Part of a small language model's weights.
Size: 10 layers, width 320, 5 heads of 64, MLP 1280 squared ReLU, vocabulary 16384, 22.8M parameters.
Training: 578M tokens, 8825 steps.
Each number is 50 + 10 x the weight over its row's rms, rounded and kept within 0 to 99. Layers, rows and columns count from 0. The size before them is the row's rms in percent of the matrix's.

# q: layer 3 attention query, 320x320, rms 0.172, rows 0-63, columns 64-95
# k: layer 3 attention key, 320x320, rms 0.162, rows 0-63, columns 64-95
# v: layer 3 attention value, 320x320, rms 0.105, rows 0-35, columns 64-95
# o: layer 3 attention output (transposed), 320x320, rms 0.0835, rows 0-35, columns 64-95
q0 077:55 55 46 50 53 48 60 65 35 52 60 58 43 39 66 53 59 61 67 65 54 58 63 43 52 43 42 42 53 32 49 48
k0 093:61 57 47 54 53 57 65 67 43 67 60 64 62 53 43 43 47 61 43 54 43 54 50 55 51 48 69 33 59 46 48 54
q1 089:53 49 47 41 62 54 57 59 32 63 66 62 44 41 68 43 50 60 57 52 69 41 59 52 52 28 55 46 48 50 45 68
k1 079:56 54 48 63 56 58 58 57 43 59 39 56 46 53 45 47 59 68 47 62 49 47 64 59 65 42 60 54 56 51 43 54
q2 095:43 52 53 67 51 41 47 34 62 39 37 48 44 77 29 59 42 44 48 40 44 47 54 41 53 52 61 52 39 72 57 29
k2 108:51 68 52 51 47 43 33 36 63 21 39 53 38 52 39 45 43 53 60 41 63 48 54 32 50 48 38 59 56 48 54 46
q3 102:38 46 51 50 38 58 57 48 59 52 59 49 69 43 57 62 41 27 43 43 36 58 46 52 46 61 23 58 55 41 51 45
k3 093:40 66 51 29 49 45 47 46 36 36 56 37 58 34 52 57 47 59 70 48 61 69 52 46 45 51 69 53 53 28 38 54
q4 078:61 51 46 58 69 65 55 47 39 60 59 65 58 48 60 49 45 60 52 66 43 59 54 43 50 39 52 31 59 44 52 55
k4 098:64 33 47 59 57 58 71 72 44 56 56 34 49 48 52 63 65 62 50 59 43 49 51 56 51 55 51 47 51 43 47 69
q5 089:47 53 50 67 64 41 26 42 43 55 41 41 44 53 43 49 63 51 66 55 30 50 56 56 64 61 69 35 22 46 57 42
k5 091:58 54 50 70 48 60 57 51 71 61 43 59 37 47 48 58 46 40 47 57 56 43 35 34 52 47 42 34 45 49 57 53
q6 079:32 39 55 34 42 46 54 53 53 53 50 41 54 49 53 60 53 34 37 37 63 46 37 57 60 56 31 57 54 61 52 36
k6 108:48 59 52 47 50 46 43 35 60 40 38 51 37 50 61 58 33 58 58 35 64 58 48 32 37 29 45 57 60 57 51 36
q7 111:59 46 49 39 25 65 58 44 53 43 46 42 51 48 58 60 34 41 41 53 55 46 40 42 42 53 41 57 58 40 58 45
k7 089:37 47 51 40 55 52 50 58 33 47 44 41 56 42 40 46 34 48 40 49 44 58 56 65 43 39 56 53 63 39 43 43
q8 097:25 60 54 55 58 34 60 51 64 55 48 58 50 48 72 39 49 64 66 45 53 57 62 43 60 39 48 42 33 46 36 61
k8 081:48 51 54 50 47 36 58 50 57 60 56 43 36 64 47 46 58 47 34 57 55 54 58 53 57 64 53 55 29 47 65 57
q9 067:50 64 40 56 71 54 58 42 51 58 59 69 40 38 54 43 57 61 68 55 43 54 61 57 64 42 62 44 35 45 45 65
k9 099:49 36 48 42 60 60 61 52 26 42 61 45 57 47 69 52 50 66 50 62 46 61 57 60 51 50 66 43 57 38 46 52
q10 056:47 75 36 63 49 66 57 55 55 54 64 43 46 42 47 64 68 58 33 50 55 62 51 35 38 40 51 52 24 56 52 63
k10 101:56 40 47 42 64 59 63 56 36 39 51 43 59 39 51 51 43 62 55 52 49 64 57 65 51 38 63 48 63 34 37 65
q11 066:54 48 52 37 41 63 49 49 43 51 52 45 55 52 41 59 30 30 28 42 51 37 37 58 42 56 31 52 68 49 64 51
k11 108:39 61 55 57 35 46 32 39 55 61 56 48 50 64 51 58 45 40 56 52 39 49 69 38 59 60 41 50 44 52 56 39
q12 093:56 62 53 35 41 52 42 39 45 53 52 60 62 49 62 41 26 48 55 35 54 53 56 46 52 29 56 36 55 29 47 67
k12 119:53 52 55 65 37 44 54 46 68 50 68 57 56 60 52 38 64 40 55 60 47 58 57 50 54 62 34 56 43 65 71 54
q13 101:58 50 36 43 40 61 47 36 47 51 57 51 44 50 40 57 75 52 48 57 42 49 55 53 45 55 48 43 50 66 52 55
k13 070:65 52 59 33 57 48 53 67 36 49 61 47 62 34 56 60 56 72 58 55 50 58 52 62 49 30 67 57 63 45 45 63
q14 082:49 58 52 59 65 35 43 53 52 53 46 57 38 45 56 38 59 67 77 66 57 52 76 46 66 39 66 31 39 47 46 63
k14 092:56 38 49 36 61 59 65 50 34 44 55 54 58 45 54 39 38 64 55 53 47 43 41 64 50 36 64 37 58 45 41 67
q15 080:51 57 53 54 66 39 48 46 51 56 49 68 39 42 53 38 55 70 73 62 59 48 71 44 59 39 64 38 40 46 48 68
k15 107:57 47 53 36 60 62 58 52 36 43 55 54 56 38 54 49 38 63 50 56 52 44 36 60 46 36 61 37 58 41 45 72
q16 092:55 44 47 50 59 47 42 63 39 49 68 40 58 56 51 57 40 53 57 62 56 60 52 64 48 43 50 45 58 39 55 62
k16 098:66 42 45 49 67 39 58 41 44 51 45 46 56 60 47 52 64 48 27 66 43 41 42 64 45 53 52 59 68 66 54 53
q17 091:58 40 48 50 56 51 46 72 52 45 55 24 51 57 48 57 41 48 45 56 37 55 36 59 42 51 35 57 61 47 57 52
k17 088:60 48 49 53 62 45 54 44 47 55 49 51 56 54 45 53 60 47 49 57 48 38 52 62 53 60 51 52 53 59 56 53
q18 102:33 51 51 67 46 43 44 44 55 64 54 61 44 55 60 56 53 59 64 46 60 46 45 53 60 57 46 54 42 49 58 48
k18 104:40 41 54 56 41 52 65 54 58 43 37 57 43 49 49 29 42 48 33 54 56 48 65 45 50 54 58 45 37 51 34 38
q19 095:54 42 49 41 50 39 34 60 63 51 46 36 52 53 54 59 34 47 42 42 63 69 30 53 58 46 44 69 53 26 59 61
k19 082:56 53 47 45 60 48 52 40 43 50 32 60 28 44 38 59 49 52 38 44 47 48 20 44 48 45 54 61 50 52 55 50
q20 097:69 63 51 45 36 79 53 36 39 48 51 51 37 53 28 53 46 33 38 52 60 52 61 47 31 51 48 54 55 45 36 35
k20 084:47 58 49 43 46 44 52 52 38 58 58 50 46 54 46 64 44 46 59 31 39 46 52 46 42 58 38 42 67 55 54 49
q21 100:37 43 51 44 60 38 72 49 46 43 69 42 63 54 55 33 78 47 67 66 56 47 58 49 52 45 69 54 55 55 42 39
k21 093:64 50 51 49 62 52 50 50 55 60 68 42 67 57 60 52 68 45 61 42 55 51 61 60 57 50 47 51 48 49 60 58
q22 103:54 40 50 34 50 52 56 50 46 44 49 42 43 49 47 46 52 54 52 41 55 42 54 35 70 64 59 58 51 58 43 47
k22 085:49 61 50 51 52 54 44 49 55 63 75 50 62 33 44 53 51 48 53 35 72 54 53 56 44 50 52 41 40 43 51 57
q23 095:49 38 49 53 52 41 62 53 36 42 62 48 54 61 51 56 48 53 50 48 56 76 52 40 42 58 59 58 61 58 40 46
k23 082:76 67 47 54 58 40 45 44 47 64 40 43 51 72 47 56 56 50 42 46 48 44 32 50 40 47 32 47 57 45 55 42
q24 094:46 40 48 61 65 41 49 57 34 71 59 38 61 43 55 57 63 69 57 72 47 55 67 65 59 55 56 36 44 39 56 62
k24 103:61 53 47 57 56 60 57 53 48 63 66 63 62 33 59 53 42 56 49 55 61 61 50 65 52 44 70 45 61 48 41 49
q25 101:50 37 48 65 60 53 56 53 22 57 49 47 62 40 56 47 54 69 61 58 48 60 56 63 49 33 59 37 62 46 48 64
k25 095:62 53 48 55 54 62 64 50 47 76 79 47 55 41 59 58 68 49 42 68 43 51 56 54 50 31 51 40 65 45 49 55
q26 076:52 43 47 59 61 58 46 67 53 69 41 59 50 57 47 55 47 65 50 41 48 50 57 69 52 46 56 34 52 59 51 65
k26 076:59 45 48 55 65 67 73 51 35 58 34 40 46 45 37 54 53 69 33 62 50 54 46 55 61 29 52 41 59 45 58 56
q27 078:35 39 53 51 59 26 61 45 62 35 28 37 47 62 55 45 55 51 56 33 45 46 50 55 57 52 51 50 41 61 52 53
k27 112:45 62 52 46 43 41 35 30 64 46 31 54 50 56 56 42 46 49 49 42 53 51 41 30 56 47 47 53 39 54 41 36
q28 109:63 41 51 25 35 52 61 56 49 55 63 49 60 55 63 43 31 41 43 30 45 45 26 45 30 62 21 64 61 45 38 60
k28 091:52 52 51 47 44 45 50 53 36 51 53 43 74 54 57 60 66 37 41 45 45 58 54 57 53 58 65 61 55 41 58 56
q29 070:38 58 45 48 58 72 56 45 61 36 54 49 41 36 48 54 43 58 53 50 44 57 60 37 35 46 67 43 35 48 48 59
k29 106:49 44 48 44 52 65 59 70 36 52 70 44 53 49 46 54 61 55 49 58 41 56 54 75 41 55 42 52 49 60 64 54
q30 097:34 59 52 66 53 50 48 49 65 55 40 47 42 63 57 50 70 60 59 60 32 44 79 49 74 49 61 42 31 57 59 37
k30 088:59 59 51 50 50 48 45 30 58 49 37 70 31 68 42 39 30 53 48 49 56 39 51 52 56 41 52 58 46 43 31 49
q31 075:43 46 53 46 53 33 42 47 39 44 20 43 52 44 53 50 38 49 51 41 58 62 41 40 49 38 49 47 73 37 35 54
k31 111:49 65 52 58 45 52 38 33 58 64 41 48 48 44 52 47 37 46 42 34 44 44 55 36 55 52 46 35 57 57 36 51
q32 071:57 56 45 64 71 49 60 50 53 58 63 71 56 39 50 45 63 61 70 53 39 36 57 49 49 54 48 40 40 53 46 55
k32 111:65 38 49 45 58 51 74 60 31 47 61 50 55 56 58 54 67 64 36 59 55 73 45 49 39 56 60 47 45 37 50 60
q33 080:54 48 47 39 37 54 38 52 52 43 44 45 57 60 49 62 38 35 36 42 46 50 33 55 45 55 51 61 58 41 42 49
k33 065:52 61 44 64 55 64 34 48 58 52 37 41 42 45 56 62 44 43 53 38 50 37 62 41 54 55 41 35 57 45 38 49
q34 088:50 50 53 36 28 59 51 51 53 42 48 45 58 63 45 60 34 31 34 45 44 51 25 58 50 61 43 64 55 50 54 39
k34 097:51 59 48 54 36 45 35 42 73 53 34 61 44 51 33 50 48 43 48 40 50 43 50 30 52 53 42 47 40 49 47 43
q35 090:35 57 46 55 70 33 39 44 50 45 45 54 52 43 58 50 58 71 69 55 54 56 72 41 57 36 69 34 44 39 39 60
k35 095:56 31 50 54 58 46 62 46 40 52 68 38 59 44 65 35 56 53 62 62 59 58 65 65 65 59 60 46 53 44 43 57
q36 089:42 51 48 56 61 46 53 45 49 55 55 62 52 47 55 43 62 64 66 52 58 48 64 37 61 55 61 42 36 44 39 43
k36 128:62 44 48 31 58 48 74 58 27 44 55 54 49 41 58 41 64 49 50 58 40 62 50 67 39 51 57 61 71 53 47 54
q37 077:58 44 46 41 37 63 56 54 49 42 55 36 55 55 49 54 41 34 27 37 42 52 30 52 34 56 33 62 58 58 54 37
k37 057:40 69 42 56 45 38 34 48 65 51 38 54 46 60 38 67 58 42 38 41 44 67 50 38 54 47 47 68 46 40 52 39
q38 080:54 55 37 58 33 64 60 41 57 48 56 43 54 59 46 63 61 39 41 52 34 41 42 55 36 64 32 58 54 78 50 35
k38 043:59 52 60 41 45 34 46 66 45 51 63 55 58 46 58 61 62 51 69 54 34 65 71 60 56 49 50 59 52 41 47 55
q39 108:53 47 32 30 55 45 43 56 41 38 38 43 53 49 49 50 53 60 51 47 41 61 58 58 46 34 56 38 63 67 46 62
k39 045:59 48 36 54 49 35 42 59 50 42 59 47 53 28 51 61 66 63 64 49 43 64 48 57 63 46 62 66 55 39 47 63
q40 105:42 37 52 80 40 52 63 47 51 56 47 46 50 53 56 57 38 48 51 48 42 41 43 48 60 52 35 45 53 45 46 36
k40 098:43 44 57 55 52 41 37 44 55 41 38 56 48 54 42 39 42 46 47 50 51 61 66 59 50 65 47 50 25 45 45 29
q41 101:56 39 51 50 54 31 47 36 35 52 34 65 55 47 64 44 55 58 79 48 70 49 61 45 70 44 49 45 57 39 47 57
k41 100:56 61 53 59 46 64 57 61 57 53 74 55 69 60 63 41 45 48 50 48 48 56 42 57 48 56 60 45 42 59 36 50
q42 096:38 48 52 52 38 57 63 49 56 53 46 45 46 56 42 42 45 51 47 41 36 31 35 53 47 55 42 68 46 55 44 40
k42 087:60 72 58 42 28 67 29 44 56 48 48 60 52 45 44 55 51 41 46 60 42 49 45 46 50 51 35 62 31 35 52 50
q43 100:56 67 48 42 65 64 54 47 43 55 57 54 51 42 53 34 61 55 54 60 59 57 79 52 61 37 64 30 42 40 48 68
k43 091:54 22 42 51 58 39 68 48 49 41 58 45 54 43 63 43 55 58 38 59 54 39 55 53 57 45 57 42 71 49 56 64
q44 103:67 45 48 32 43 45 50 60 46 56 50 50 53 49 42 54 62 43 46 54 60 59 53 40 57 52 72 40 74 46 52 44
k44 103:63 48 42 40 70 61 52 56 47 42 53 43 56 46 48 38 54 52 56 49 42 56 53 61 33 50 58 41 71 61 41 39
q45 098:46 39 49 33 58 31 57 65 62 47 60 43 57 53 54 36 46 53 48 43 57 59 42 34 66 52 71 46 56 45 47 40
k45 085:54 52 46 49 63 44 43 42 58 52 48 52 42 51 57 47 63 49 63 47 54 72 43 43 38 44 58 66 64 36 56 42
q46 081:49 54 58 57 62 47 48 46 47 57 43 65 36 45 45 42 38 72 62 55 50 38 62 51 55 41 58 32 35 35 44 57
k46 061:46 38 52 36 44 59 54 52 40 37 46 60 46 49 50 40 18 57 38 47 47 52 37 45 52 41 55 39 50 36 45 58
q47 091:46 43 47 47 39 68 66 51 51 50 71 37 55 55 42 57 71 23 43 60 42 55 45 51 47 64 45 67 61 54 47 41
k47 081:68 59 47 54 73 46 38 45 50 55 47 35 50 46 47 52 64 46 52 57 60 45 53 54 48 67 51 41 51 41 57 50
q48 098:48 49 49 36 44 53 34 46 40 39 53 48 59 56 56 48 39 52 51 30 54 50 47 51 45 56 58 57 51 55 47 39
k48 079:46 48 48 52 45 35 55 56 44 58 52 40 49 37 49 69 63 51 60 42 57 33 44 54 56 36 49 68 63 69 47 46
q49 107:38 50 51 49 39 42 37 58 65 64 33 45 49 59 54 61 37 50 36 43 56 49 29 44 44 35 50 47 52 39 53 52
k49 096:51 45 52 45 50 62 35 42 45 36 56 66 19 34 29 48 33 44 34 46 41 53 44 42 29 57 57 64 56 41 55 43
q50 104:49 47 51 63 55 58 62 67 55 46 53 59 47 40 45 50 42 62 41 47 38 55 55 52 60 49 54 41 50 48 37 66
k50 094:53 52 53 54 42 61 41 42 65 60 59 60 60 45 41 57 37 50 60 55 49 66 59 51 61 54 44 38 24 31 55 48
q51 099:61 54 51 68 64 47 39 40 50 47 48 66 41 31 55 55 57 72 75 52 59 41 52 54 44 53 39 38 41 46 56 60
k51 103:42 51 53 59 31 50 68 62 64 52 53 50 80 74 65 29 42 53 35 64 56 48 55 60 56 54 47 47 57 63 24 53
q52 105:44 35 52 59 42 34 58 49 53 46 47 52 50 50 51 55 56 49 47 46 41 50 44 33 39 48 51 38 57 70 47 39
k52 083:37 64 56 45 59 61 41 52 50 53 62 50 48 46 47 48 48 46 62 42 56 68 64 49 43 58 49 40 34 38 46 39
q53 108:54 47 49 25 48 67 49 49 36 31 45 50 48 50 40 42 37 56 46 38 37 43 53 52 40 45 53 64 54 48 41 66
k53 088:59 62 46 45 38 59 32 48 45 48 48 49 69 41 44 61 45 42 38 55 46 45 29 50 54 43 41 54 45 45 56 53
q54 112:57 46 51 47 41 38 37 48 54 54 42 60 54 45 47 43 31 54 53 44 62 48 43 49 72 51 68 49 55 38 47 41
k54 100:36 48 52 51 48 58 56 49 48 50 42 43 51 45 53 64 46 53 53 46 34 68 45 52 50 41 50 59 41 42 56 34
q55 079:48 36 47 52 35 53 56 49 48 47 52 39 58 57 52 60 45 40 42 45 39 49 28 59 42 54 30 70 59 58 49 44
k55 060:72 68 51 55 59 46 29 58 53 63 45 44 42 49 40 69 61 44 66 44 57 39 51 52 46 68 39 54 38 49 42 40
q56 107:58 56 53 56 32 72 48 34 50 54 48 56 33 52 43 58 31 49 39 35 47 35 47 40 42 62 33 60 44 40 51 31
k56 116:29 50 59 42 20 44 48 48 43 54 44 60 56 57 43 51 26 44 49 42 54 48 48 46 46 54 48 47 29 45 29 42
q57 078:59 45 41 42 40 56 47 55 49 48 46 32 52 52 47 66 29 38 27 40 48 53 27 55 34 53 30 64 59 56 56 48
k57 082:61 59 45 65 52 46 37 42 58 53 48 53 37 59 37 53 59 40 43 50 47 48 54 48 43 63 41 62 41 49 39 33
q58 098:46 55 49 71 61 21 36 53 53 59 43 63 59 45 68 56 61 56 57 66 63 67 60 53 64 44 52 40 61 44 62 71
k58 092:54 49 48 60 67 65 72 53 53 55 59 65 44 49 53 39 58 64 48 54 46 44 59 61 47 53 58 39 44 50 36 56
q59 107:46 46 47 55 59 20 50 68 53 49 45 58 49 50 65 40 60 52 56 53 57 64 35 58 51 48 63 51 57 39 50 52
k59 092:59 58 43 60 74 56 44 44 60 48 53 54 28 55 63 49 77 55 59 50 40 56 54 46 50 52 65 61 70 45 54 47
q60 104:64 51 51 50 45 55 54 47 46 58 55 52 58 55 54 59 49 43 42 52 73 54 42 50 43 46 41 52 54 41 66 56
k60 091:68 47 51 46 44 57 60 55 53 54 59 59 37 41 49 37 51 45 39 51 42 47 44 46 49 57 57 57 53 49 38 63
q61 093:54 55 50 31 29 80 56 37 42 41 42 45 48 55 42 52 40 37 34 36 45 44 43 54 37 54 44 67 49 50 43 33
k61 096:42 47 49 49 42 45 38 53 43 54 57 47 41 30 48 66 50 41 64 31 55 39 46 43 55 49 46 45 45 58 47 50
q62 098:53 58 48 23 55 67 61 45 39 48 48 47 41 50 50 42 69 46 43 42 49 41 59 53 47 62 56 70 42 70 49 51
k62 094:52 55 44 52 58 47 41 50 50 49 57 43 50 35 52 50 58 48 54 56 65 28 60 55 48 40 57 45 63 54 48 53
q63 106:40 36 49 39 49 58 44 45 38 34 56 65 50 49 48 42 36 62 57 33 48 57 46 66 40 40 57 46 46 46 40 64
k63 086:51 44 44 55 45 37 46 47 50 36 27 40 26 23 48 56 52 49 37 56 45 46 34 41 66 40 47 61 51 50 52 48
v0 086:46 58 50 58 32 63 57 58 32 52 50 52 42 38 42 42 64 48 49 59 48 39 55 44 27 51 52 52 55 59 36 53
o0 069:50 38 05 45 80 36 57 38 48 47 69 36 56 48 46 67 38 41 51 31 53 56 49 47 59 45 55 30 40 43 58 42
v1 091:57 55 50 32 43 54 41 38 61 50 30 48 54 54 46 57 43 57 63 55 42 61 27 42 49 50 62 45 47 49 33 37
o1 072:54 51 99 53 44 46 47 80 45 61 63 43 32 38 62 49 49 50 39 54 36 43 67 60 38 52 50 51 45 59 61 56
v2 099:53 56 50 36 23 52 50 45 31 49 37 40 36 35 34 41 52 58 44 46 59 41 50 50 43 26 50 38 41 41 51 63
o2 077:57 52 01 47 58 55 51 41 62 54 80 50 57 44 54 69 56 39 57 60 49 55 61 45 62 53 54 46 51 50 48 36
v3 086:44 52 50 57 54 52 60 27 63 75 75 26 45 43 66 39 53 48 46 34 56 49 84 57 56 40 40 40 37 51 50 56
o3 069:51 54 57 39 36 36 40 62 28 37 45 41 48 48 39 51 48 60 51 66 43 48 25 47 58 32 52 58 74 44 58 41
v4 117:51 59 51 57 42 54 39 48 61 54 49 44 31 50 39 43 61 35 46 48 61 53 59 41 60 65 39 65 39 46 48 38
o4 165:45 49 99 49 56 42 48 41 46 48 52 62 54 47 53 47 52 70 58 48 55 54 57 52 53 41 59 42 51 54 51 52
v5 095:46 30 50 51 43 45 58 56 67 33 48 54 43 40 66 49 55 51 43 42 76 13 70 35 41 57 49 43 57 56 56 53
o5 078:55 56 82 37 64 48 43 58 49 64 39 47 49 51 34 56 38 31 55 36 36 70 28 64 73 54 53 64 58 50 35 53
v6 083:67 58 50 50 38 63 51 48 55 57 48 45 50 34 50 51 57 51 49 41 46 38 24 44 42 37 46 49 51 31 45 62
o6 064:38 45 36 44 68 38 61 51 36 50 62 48 32 64 56 51 56 44 52 54 63 47 61 65 60 65 56 48 47 56 55 42
v7 093:68 36 50 45 38 43 61 34 34 51 67 35 60 41 33 66 45 56 45 39 64 55 74 39 43 59 57 45 42 51 52 30
o7 072:22 59 34 54 47 58 41 63 53 49 34 66 40 62 55 31 70 54 45 64 41 53 49 59 59 56 35 42 65 45 59 61
v8 089:49 58 50 32 57 31 31 47 61 59 43 68 31 72 54 52 34 38 46 52 55 47 36 49 43 58 36 56 47 52 37 54
o8 077:59 42 99 61 62 52 61 63 46 42 42 40 54 40 51 56 66 58 48 46 44 44 34 50 46 35 60 52 53 54 60 54
v9 092:59 58 50 53 52 46 55 52 60 44 52 58 47 59 47 45 40 55 43 43 58 46 52 47 53 26 43 39 44 37 44 63
o9 071:54 38 49 42 51 45 45 40 38 44 35 44 53 40 58 59 50 53 64 57 42 43 55 46 60 49 58 62 50 58 57 61
v10 093:34 43 50 56 48 44 53 38 65 49 53 48 48 50 51 43 49 55 40 55 56 71 52 59 41 37 37 39 60 41 46 66
o10 079:60 57 68 54 49 58 39 58 35 57 28 44 49 54 63 62 35 69 54 45 62 57 41 45 49 72 61 63 41 70 59 44
v11 094:54 39 50 64 55 44 45 41 42 64 47 65 21 52 55 50 57 46 51 28 62 55 49 52 47 39 45 37 49 45 58 52
o11 091:60 43 99 48 55 49 58 61 47 42 45 37 50 58 45 54 47 62 43 57 44 30 35 51 66 65 48 56 51 69 55 57
v12 104:65 57 50 37 43 50 34 55 51 53 56 74 48 38 58 55 64 55 55 46 52 59 26 52 36 45 42 60 45 53 51 51
o12 089:39 44 72 61 54 57 71 32 56 43 68 40 46 65 48 41 38 45 51 56 54 41 65 55 59 71 54 46 47 62 32 53
v13 092:50 23 50 57 53 53 48 44 57 28 57 54 38 29 51 31 56 56 55 49 54 60 50 40 68 40 48 62 36 48 56 64
o13 069:36 72 77 54 73 39 57 49 41 56 45 46 60 59 41 64 39 52 36 45 52 38 43 60 35 51 51 43 36 53 61 54
v14 087:59 51 50 55 52 50 36 61 51 28 44 68 39 38 43 38 38 54 49 56 56 59 58 32 35 38 61 57 28 31 40 54
o14 066:37 51 85 53 50 58 58 54 69 55 57 45 54 49 48 54 53 56 67 46 32 20 44 80 68 58 53 44 52 43 55 52
v15 085:46 44 50 57 37 54 54 46 43 57 63 49 51 40 43 48 50 48 47 43 46 40 47 58 46 47 47 53 36 47 55 51
o15 061:54 49 96 44 72 41 38 61 59 46 49 39 44 61 45 64 42 53 53 48 59 53 45 37 55 51 53 47 48 42 38 49
v16 099:53 53 51 49 34 56 46 50 60 68 49 48 44 58 46 54 53 56 46 49 62 50 46 29 54 57 42 68 40 45 49 49
o16 142:46 50 99 49 64 38 44 42 49 45 51 57 49 49 54 42 62 55 57 55 46 53 60 59 51 40 59 43 48 50 49 52
v17 091:49 51 50 57 63 52 40 53 59 51 52 49 48 40 29 46 44 52 40 61 54 58 50 71 35 57 46 40 47 59 47 35
o17 073:50 65 53 60 25 45 55 44 43 45 54 47 63 53 59 58 49 59 45 46 53 65 52 33 68 45 46 53 47 39 45 58
v18 092:53 61 50 68 46 54 31 51 52 44 48 61 52 43 40 35 43 53 55 43 46 56 70 49 44 26 58 50 55 37 59 44
o18 071:47 64 91 39 55 52 65 61 50 67 56 45 50 52 66 59 62 53 56 53 47 50 64 48 46 68 47 54 47 47 44 48
v19 081:47 51 50 45 55 40 54 54 41 36 63 51 51 40 44 46 53 31 41 49 43 34 36 42 63 63 54 46 43 63 59 58
o19 061:38 52 00 73 45 51 45 43 45 56 52 62 43 63 53 60 33 52 47 43 63 52 64 51 39 68 51 41 30 43 46 45
v20 086:59 46 50 52 54 61 42 50 45 68 50 42 52 59 44 60 37 56 62 55 57 32 61 54 55 57 51 59 73 44 66 50
o20 063:54 46 56 47 45 42 39 60 60 42 46 52 62 51 65 43 59 53 52 55 41 57 58 50 45 50 52 49 56 50 25 60
v21 094:45 52 50 46 48 60 29 42 61 48 39 35 38 54 43 47 45 53 54 52 68 57 63 47 50 42 65 54 45 57 48 54
o21 072:38 36 76 54 45 49 45 61 39 57 60 61 65 32 49 46 51 68 55 56 46 48 58 58 47 56 29 45 48 59 37 37
v22 083:51 29 50 42 57 52 51 48 50 52 36 62 39 41 37 39 42 41 44 76 47 53 36 41 50 52 44 37 52 38 69 44
o22 062:50 61 80 47 45 49 62 64 49 56 48 50 50 66 57 54 35 59 41 30 61 47 43 46 57 54 49 46 48 35 46 51
v23 100:38 24 50 48 40 55 42 47 35 49 62 58 60 47 41 69 44 59 48 45 37 51 54 44 46 34 52 47 50 46 42 57
o23 095:48 72 99 52 64 54 55 44 59 49 46 50 51 61 46 54 59 45 72 51 57 50 54 58 52 65 58 38 36 46 47 46
v24 089:54 41 50 33 45 54 25 37 64 57 59 35 33 45 33 58 46 42 27 55 46 59 66 56 50 57 60 47 38 43 38 47
o24 087:53 48 99 70 51 44 50 54 47 35 48 54 66 37 50 51 60 71 68 54 57 41 62 52 54 48 51 45 58 54 56 54
v25 092:58 50 50 41 41 44 53 57 58 40 34 55 31 59 59 38 49 50 57 49 53 70 45 56 49 58 51 48 26 46 48 46
o25 071:36 46 36 32 69 48 40 46 52 61 65 52 64 48 48 61 60 36 40 57 36 25 59 38 66 45 43 55 76 41 54 60
v26 084:56 75 50 69 44 44 45 63 32 50 55 32 41 45 51 46 75 43 58 26 45 42 43 52 60 58 73 51 35 53 59 36
o26 061:42 46 51 37 62 57 54 46 61 60 63 62 55 49 36 57 28 26 53 55 46 57 55 52 47 53 37 35 57 49 31 41
v27 123:54 53 50 65 46 49 35 37 59 60 49 49 41 56 32 44 53 36 48 50 44 50 58 38 46 61 42 57 49 42 48 36
o27 169:42 46 99 53 53 45 51 43 49 46 57 60 53 50 62 47 57 73 58 44 58 60 56 48 59 41 58 39 46 53 52 57
v28 086:41 71 50 69 62 47 59 51 56 44 48 42 59 46 65 25 54 42 40 39 60 44 60 45 54 51 59 49 28 72 76 50
o28 058:53 46 56 53 42 56 43 49 52 38 41 46 54 54 49 59 52 38 47 47 46 46 43 38 34 42 48 54 74 36 41 46
v29 095:34 53 50 57 49 44 65 47 51 25 49 61 49 50 43 63 50 53 42 47 50 59 49 28 54 51 42 45 59 56 47 62
o29 083:53 51 00 64 53 49 34 37 55 65 62 42 53 57 67 26 37 63 59 51 59 53 56 57 45 58 51 49 27 41 42 35
v30 092:43 53 50 59 41 75 53 50 44 48 53 66 49 53 41 48 45 61 34 38 51 49 45 48 43 35 45 39 43 40 67 62
o30 075:47 45 97 65 44 45 64 44 56 49 43 37 48 37 49 57 57 41 78 57 53 53 81 58 59 63 61 56 49 43 36 46
v31 086:58 51 50 48 56 51 61 57 36 62 48 65 44 59 52 43 39 56 62 44 48 61 62 34 43 55 33 57 57 53 56 56
o31 068:42 59 80 49 49 54 54 64 76 49 41 38 42 36 55 37 59 41 29 44 37 50 39 48 65 49 61 57 66 50 43 48
v32 096:57 42 50 58 51 44 57 55 37 50 58 61 40 36 79 49 51 49 38 28 50 46 56 40 40 25 61 36 41 61 60 57
o32 072:29 63 21 56 44 60 57 58 57 52 55 35 41 64 35 60 60 50 61 65 50 50 31 61 60 70 39 50 54 42 51 52
v33 092:52 51 50 24 34 52 57 35 35 50 34 37 58 39 41 55 51 40 54 65 52 64 37 49 38 65 51 35 38 36 24 38
o33 074:40 59 53 66 53 43 53 63 62 54 50 67 52 48 36 50 56 56 41 36 40 53 55 35 70 57 50 60 57 53 77 52
v34 083:61 41 50 53 41 40 38 45 31 56 42 40 49 27 46 33 54 40 34 40 47 58 60 55 52 40 50 43 55 62 46 56
o34 064:47 44 34 43 61 67 59 31 56 41 46 55 58 53 51 77 47 60 61 53 56 50 32 46 55 47 39 55 52 38 49 53
v35 085:47 55 50 40 56 45 38 58 61 53 48 46 68 51 41 64 42 62 56 46 47 54 63 61 59 69 43 58 47 52 36 37
o35 066:62 37 47 60 43 58 43 38 57 21 51 57 46 42 61 39 56 21 62 59 50 50 49 40 38 34 64 42 58 48 49 49